config.toml
n_layer = 15
d_model = 256
n_head = 8
n_kv_head = 4
head_dim = 64
d_mlp = 384
vocab_size = 8192
activation = "swiglu"
norm = "rmsnorm"
norm_place = "pre"
norm_eps = 1e-06
positions = "rope"
rope_base = 1000000.0
rope_fraction = 1.0
qk_norm = false
attn_scale = 0.125
bias = "none"
tie_embeddings = false
parallel_block = false
extras = ["capped logits"]
init = "normal"
init_std_qkv = 0.0193
init_std_o = 0.0
init_std_up = 0.0193
init_std_down = 0.0
optimizer = "soap_variant"
lr = 0.00371
beta1 = 0.95
beta2 = 0.95
weight_decay = 0.24
lr_head = 0.00516
grad_clip = 0.5
warmup_steps = 200
schedule = "cos"
final_lr_fraction = 0.0
batch_tokens = 65536
seq_len = 512
doc_mask = true
train_tokens = 260600000
steps = 3977
dataset = "wikipedia_en"
Each number is 128 + 32 x the weight over the matrix's rms, rounded and kept within 0 to 255. Layers, rows and columns count from 0. Numbers have three digits each.

# layer 2 attention output (transposed), 512x256, rms 0.0694, rows 308-316,372-380, columns 0-255
160119116222166125224189054158112117160126110214153178087159000090123102138090140161184104201117168102122201145157135089113091148114133096091087125139118172130103130107178171137133153193092099139119138166143187097156072168072154146159135083128085076084115167146097016127161131120128051110097133127124151075118118123136199049079166138144089078127111114116191201092052132110141091157073107171102124183171200149131142174121089088161112103060065067106094144159126142098171101134098154112119100109147171110079152133105148137069108189164158140148148171175140113160133129160150113168134080176149135107122105136156078137017129110061123069082125138087121151086109154086101092084092166138137121183094136077182127070065095064128125075101131134140194077155075123110098176121181130
120157122136121202107112128086159106144108197109177044121146034134127087051140160124113097122124116158130150153070147144101116134126127068080108126178166157128125133142120149118078120100127156182107151137094149194131081067088138096075099118157171150087069091090066159151121155139130127098147117137128165140165096118116080131138130100160109154108163102089053096097129120165118175071182113149186175043147123089122169144119102140126070102133133138128104158102112141114144072093111144135128155107168138161027105106122175091094167173096143139169184169207113118135119144133148177123181161063136113133139154208150189106184122225182092106163072143134114141125152160077120136091109089051124106212126209116145091098178161098163135147112129192163111123094138219132142133080165086
141099076142150156116124127078177111139167107228117098112109142118138106158126156175146091142125122103138085149152113180114076129014127177191138101134105020069056105133163079171167174108212143120066085103164148123076092121150162093160114103124130122082153146105156119127149146182109137112156092132200066163112131073185110078093084146125154173151073089102153147093142206119128169099071092136105090181163093105136151142057195082155126072192159103181095158171105194127187053129191194134165138131106089154098187134073107088116142149157135150170101056151097134116144115201095118123190106132083093129217126120137075089128083130084121175137123110106120112110137170102116102138073117131127124126088086155078087183161143123084170172073138071212049090126133100163119135081144115
142137146150161182151122125142163119142158074152139106132152102161152086114069097168140161133063219051106189101146138104128070186132188123065131101170113192109121182083137158118121149096131187129036101132193134137104131160157185120181134165093112154148157126156153172154168166216118153100134089123075071226164200096140120156166136140160109159165122170087165142190131152154097132119101167103139146067112095063141127138148135135106180171113136180103120096121133134111111138135144135122178157109134100092151142169114059112122093080163153108120176100091128128170140134075055124157177138089092166129123161100137101121169137164124087101045123207179128085130126068136193125087135106111103133123156129118088193187131168145127134089105130134163137129098145148164090096122158123
191173126113125174158101120156188148076135116156154097184152150090122093039134191159063141135196106125147125085151053145050090114090150126054115160094128056161094063149053142110076039084132125176135133125101140092101122051138114150115095104104100099107163157220148104141130121175141116096150084127084051115133157155141134132139135099160147128139118102183080133136169132087119075081104122057136118090130158159150151182186090120085081146191109180036124180172151148141173190109119105170081146152140128194147139083131100120076110164102135183101151095108144169138082133097101089144108131105132126131134111151113063086098085099141111137172128147148148184138104098156133135176118169158116172154089036170162158070138111110107105116192141146063123158187152121123109144114092116
114144116094050062114122146094133114127125121094136101166149090069134137206159156091111119182104107083133168133129204137139118118116104114098134116094103143117170150118116100064132143141125113100104084077103003192140116249147071113075105119144123152166145071134189113204079115158161109125138194181151079157077073128111153123183145188127124101125132151166101178167119137095121159081135118157168076045156178192122174122157081139164130125181149093168139166053192116080195159101121131165163121141176110192121155101100141117125125153121174155130166128180113151133088036169165148132165126129126093126080098081168126117126081148152115122175148154111225133153066149177135130140122121096109179090089130187081126114163129039060145143152147146155117068183151110118111130112115161
131115142052140115056110168175081116037114066154144152157165191147122083084094124211177160110143097102144084087093101167157166145143138126077114141183186081121103011139092142121161072127160172112111131109101070132108078123133072198133071147110080121147143102138142135187176146059099161121125177212076132150118076083121171114118076165129083124147121118141099125136112104095131127096123079174155114106169170106157091121176178120120117085110147118111072055151145096112094142143146149102126204205124064163076039137131156096074114141136187188135129144119159096139177114160124147066078170203158105179139147121153144195099137142110182083118082110092141107089210151146100156094149109180113147077132185082074108112115136136088158114109131142134109166060149186161101143162157128
060146180152086155143132082143142171161081103151057040132130162101118148218155087187123133158122169073138187134077139084163153101118135155173139134098161097145139122062180148118169130118166127086110131110125090125156134159138121106058188106159136124104132150154100150096068138143128160032161099106219171112108153129130142111118123145109225127106172113128236092134156164133154146126153121156071149124129128102110181085196167052110103120078114144065128105085088084130185118183116111154163051114225105119076110101072151116158102115170132149038131142081106112124176103091173183085148108119142101161135140164126084135120120161118147113178165078120086081054148113080138145084142122115169154075177099158077152128159166135151192154135128140172119072112144109136110109119101141
214139103099163129031104138066180151164158101214166142180193137199101166141139161190115169147125152074133188084155083143125127172160072167186070062120091146134119142118182091121124167114078109156155123184126128139107101143172129105160175133099096149089199148091109181122078179139181185120181141189093150066104153134085134100072101139192098142088136140088168134170137140112097123113119098108029178082185134125138133092107118082109142100138116153154136118042127092106108095096176146155048131080100166130121173111119200191128181129059160199111183088137128106104127154115125105127150168161118204128037050152108153127125080150108160190115103171150097123090068170153154070097119106164160138083144156117091162091164106133152172112203103116194121158101182134130062097186162121
169098110061082168084114162065106140087122159115100107145086202151137131115130136122115141111119113137142071100126148159145165154133127177142085107128141106119114133179103068137138093110150155162118125109118081123113189160174012079121123113116139146187168134092133216114113094129099166087138107152137184120080145133140095152134131163080096131111157178181152140161189113139098139072138090111091093034194064109118144093121163146112124147167145104169157136093141139138171094128136150136120159152106099082162109125130093148158134084051131098104099128121099139181097150133116102095092153154107121104144148138145128054181113048166129159192147178175109155122103131146154131146122121093156136153131130083108099150156184158134123128153105140132104079141156099126120099141109124
135088125107086044125119078144129101139133075135145138123097169173151168202122079142159157124112076107103114068171125099113132117122119149160171085071135145135210172120138077160159122150116095080134100125149090107087124172132099091140182126105067099113212166089170157139107092122119089169115131093123057182117081065165176144077124185162116141164069149215127156073102092085139110147139119068115085085081124168119056185128152100124161141136127081158189129130117078116155149120132098145094148180084140098168101114118157157099141087103123102155101150067127116089123085120119090135118081168085163155118141084118144115106152114149162154052086112115090161159101101096184132162138148147141181081072145171121141114132139190136148102146128105055142109122103116115158165148118133
192145119159161123153162155180090098106099182066095160120104141098127173198134137149138156108163094155090161167130230128123124134170157101115111084075070152132143095145066137062070071089105128075171154133116149140196161121093116121125168128109106127184105108127149162063100112076122124161206190132090165139093157139142171126142142102147101085073137153096125070113131049189144077150158098110101174072105179135104117130161088101189134121096096116115172125119213088078086114110077097163100143120149141103084081088147143159194129169119096134188156193121135084123179119099109191141131101136140164098093061165177114086090169148135113120114093148135177118158068166130145191101164122130161105079158144101159145118125111155154118095156103136122106178101166186135149084161146123
125134152135112074096123140135128122120130168092085171158128133142134124120168157103120144146147028182233069170168077115164185169155136158220115167049126131145146127142151119112105158149151124122122141103131083076103101161144094142058175016134140146141085157115074146098051111088167118143077093112173110121081110170098140120082123135146118080132152086156103176128138097071174183134180126173122085174119152204124071086193119145145070131180128113139094146138058142119187109176056109135135102110155075144066109191187161159135146171101161145121045172088088133094128102157140189110135151141109115141161171143107164077127140060138134176196094049155092131140120203103064118109099169164116155124113110192158100082137144123115110152158133140098099103174169118114104152173139100
064076117091177164097199122076113177160108143064100129061129096120108134194135092122129099120087155122157127136154183154158157160130155148192158100144089181134149186106146107178128138098161109123102188141136120153175188128125147071135135164133160167187130136066105126087109098093068130146150161132203106154072129113116122123134168175134114226151126106113149135111068112141123118191129144197126164145134122151096161094063160189152186120121107180169146132078129148081149111122083149163141177096082125087149108146102159145115135107142124127218151145166094047073155119135123116130131092091091083118172145129112192166123181123105106174130126163104098137127157130085102175084168097134152096185130171165090107118172129114078135100144084119123117130099130139129081110132163104
107113124193185165191193110193108122139127085134124065111134169130142127095112120170132131124149126183108137137137041211084125100188155182189122121116151095115166125127146160136112128130204166116137144175167183078133136041107187108136125112185154109095104206142142194078052095094138111201104089093136185095167138077143152111087102150205127180119187096081137140088101110122202075164162131118051198202128120079129072137143123126105165168066136120143094141242110104115073143188118098102116093147096073119132143173228104126115166166149147151186102145070172066111131158096108132097048115129099141134154166168118154153098115117123163144132119074217046102140163088188142148104127174121126133129148146041109153118118152139176110154148146165111129118100131131148165150139126067
131129141103174116152179136146112135157124156108164097165149105102105148155091126055106101124125102159182128168157081131141079093139153121207129126076094120112201168077215137108089133117150085099113102130099194139166136162116144124200167158182142105123122132149105145090119081104082126127165110082142115144084182142120083128168173125057147151120139176091123142182175175191114032154119190157155135155106142127101129084087111151102143135150098152150150172099072157148119110085137132141135077121134167144172149123120146162141154159133071140138137107199124154069099088086070138132148097108104146109060157128143047171178067145127062192116193153154096113167061117116142062193100095120135120099131080195146070140154187120144144136143143169149185124158128103114176166082116094
141123138103153079118109120137129073113184130130170184113086111123188167051094128108147092091170086134115117116134132137158148154160149103126089143137117169112192094245083092121138150104158133187077143149118130096056107107164172146169081133108152104166158084163163098125163143102153105194139144123087128160093113137158134140078119126168064194096084149137080181143075138135185110135136158120154114120157133192209109168148069150118143088157142070176153209171162113107123112082145104069095172127107128107173167166122111133128141129065147119211066082132157123101179132167136170144149138109100114065105124136146164082113125104176100172129111114176167162169105119137135154161163128139130079183131129121181135150108092116098109138091069127140124112151126105104057106101162128
138108127111091125157112062101089148119102151131114204120087143098110149151083073126136111118117156121154065135095134090127109091152177148062185159149114111146152124139137137172168096130091162151106169109163063144158097146035132148140092113100123127118101149125158132131127114163199063135086132100159091136160103131157179118114145061106184122134144126149100114073123077131113106108136117110198148153130108109116087169127156136151147150144059140143106186169109122156086206160118117121158191188149117162174121175125137101121112151155163054105120167163149179109113130103141097121102099088178071128197163132142116143140134127136108144158127109142127089149146068149115170129146100109068141117113151139163139174112100140090086116084147134049109094191114118127173170107141111
# layer 2 attention value, 256x256, rms 0.0727, rows 181-188, columns 0-255
123117128117185178087165154073148119122108183117152127113140189122080116182136171158136119114123165087123017084147098206143105100107190110160087134186144151112117099144157143111164100111132159104133119075152090161088173087175119110102110076161170130122143044151099100171169133167112103216155158132177110064151158141049171100068062087152127139128162124166108108095157174107111095095105100160126116212172142090107079120049113152169145127076129083036111102113120126114086093140191204138127103108199135088141140099155162144217097151132206151067142158132167123074128186119129132079073178144147125099105052155051124174141108098050069181206162115137108110115097155132129055155140126116124152125176113130142168092144105110204081182141129110215117146177211107165173085126112163
134091138130105167151158088111214117140164092239169157133100161054128126178119116072149220173137154168163104110116099119093073078148135145126093189115094183115168151102141024174142042149080170163140112093045190129097113123202145101134084065140154199049076063158128050127180102139134154128097099193166192144102111179101128154094164134050097135068131134103108172118076054085145146147155176120192132103125198143045124165089121129071059156156140137154114112216122084121147140127163115111122130172172118147096167180171130105001140126120240114132080151156076146108157133042120098160057163133134083078071175174092065104130153120123119084135104142068103107075079096075140083077097151116141169159121139141181115141106138066128182117142119163097133116149062148135119080083101072
109118118106135082150113151119092113039145133152164151182141121103125159170172130100164087140121179171146126144105127123063055155015137143106133168173174102079149131170133133041127167114139087116249117143140073119086125045176094152100086119073145165074077131155140161162100092175125039124159133117133114120143168146083127129163133112084128103122124144104164109076183120129091090184144148141157122116255074202083100165086146153194075120107141159059154100136109147129085121099165156134156115116096143075124084189173104104149080183106078168142172116130182125096092209113118063100181091166155137081070176109180089100093114144113101098143187082098058219137118063089146137155137106147165122099170119111156146121245120134138153183116087063077173140114078153136169093146098096
123120100127143094111144087111073136095129196155150172168060204173087187114133136160155175120092135052142184132127094091112170127133108153137160159137105182117122143108074163158110150173129155117111131101124143099118096143129163115080106144191113114060088138116195110168156185082149126058083095124134157121151149053146128132120108101069149111140158102121149127046140166130130093142126177171102166089169092077163028070128210112152140147089092154140123141161162167169090150109175113108150064156172130115064161192077101131164165123173096134117108030100102161143117114141150097119077083097131190086097084067123196112127056162136125120160168131084156108206087103123171154142129175176054179145174114114133141121083131059114126147088107151118126103182094112154178124126143155
087120137067110120150072135082184112136123149138190185106140117100074153107040177152121111191143159093114096175195197106130156137138052172029145132107127123124119099140116097103180092115133150194106102098079156163052179097178162139086159160131090128141150145114145170163185157055147189144117165080087131146087133221140151138104086093044111097105112155076083137128156122124064112125096210133177131151111039092133113134146180165125094144210167088165142077132206112131080100085179104135145214163129092089194136080082037062103099110146145141107067134147168114089113217133101126149181153106114108133101114139103141156152127146198089086105084096150130095144140093051136105142185131106146113078151081183097131201114145129131123156121117210149094255107106123188086135172108183
121148130182127157117078132119194167070115116165190150139112142157083183060186137184048164085160134095150101159169202164117231163157108187079105090121070139135072138131092147144153149088134113113144124109117153062059088128107073121109160152093163117164144064187124129124072059169157106111151092096139153119119078087145064103167197098098131142132155116101168166137118050100077131199182084162099178119083154154185150105120135113119154175134156060186096106136103059111111089170126115150111068142148122136083147093080156067140188141181099067174049094159079104080232154155135131143126114133203104113174157097118144160154126118142150142180149160155119137145117129093143120149189131170158137112135139122036088085113160077182116160159095066092120116096080121146180136117152241
091096131128148123126099169156141172054135113151089089099098095049064113126126149077100120125139177204118049082144114156165152134114116141231123156129131119090120152106113145139184067158096132090140111134183153175110114076166104178136175164142125096094120146148100133018124108071119161124164117095132088101141161172174175142143145170105135047113090122064085162104191143124138141133067116093166118132163081141103129183100062120185116169092097156095140112136158087101124127166139155052225101139179055166169096179205068056103110114120130116104099186181145077123156141081147063128058194193046140116181168089105115125086182172044118075192059169155073104102102097083132136136057165057108146153131135214153126147138250160111114062153145207146096177111144190149209086102093115
140131146151205088199138073156104072109151096100151070146146154152142067178071144152146087120181141136125130181117146184064123169187121130177153146213148093119075099055140148104120102157134125117137077137155139119159103161129140130125171070131098175159081128099135239131141137115048149187115112071172122179158216121121132134149131171091095082137113157138099121061116160098152086095147095161164112150160098103135141165162154146131095115108190075143130137079093116193141130090157178151144112085098101136099107157102100102100082082107034140178067120110097061126128159154058136110072125179109118133131200115110086196100153124164177073086104127075123086109200137122106043125114046045175183156114130087129156111085090085176059179136033157134121114164127167140160114089074156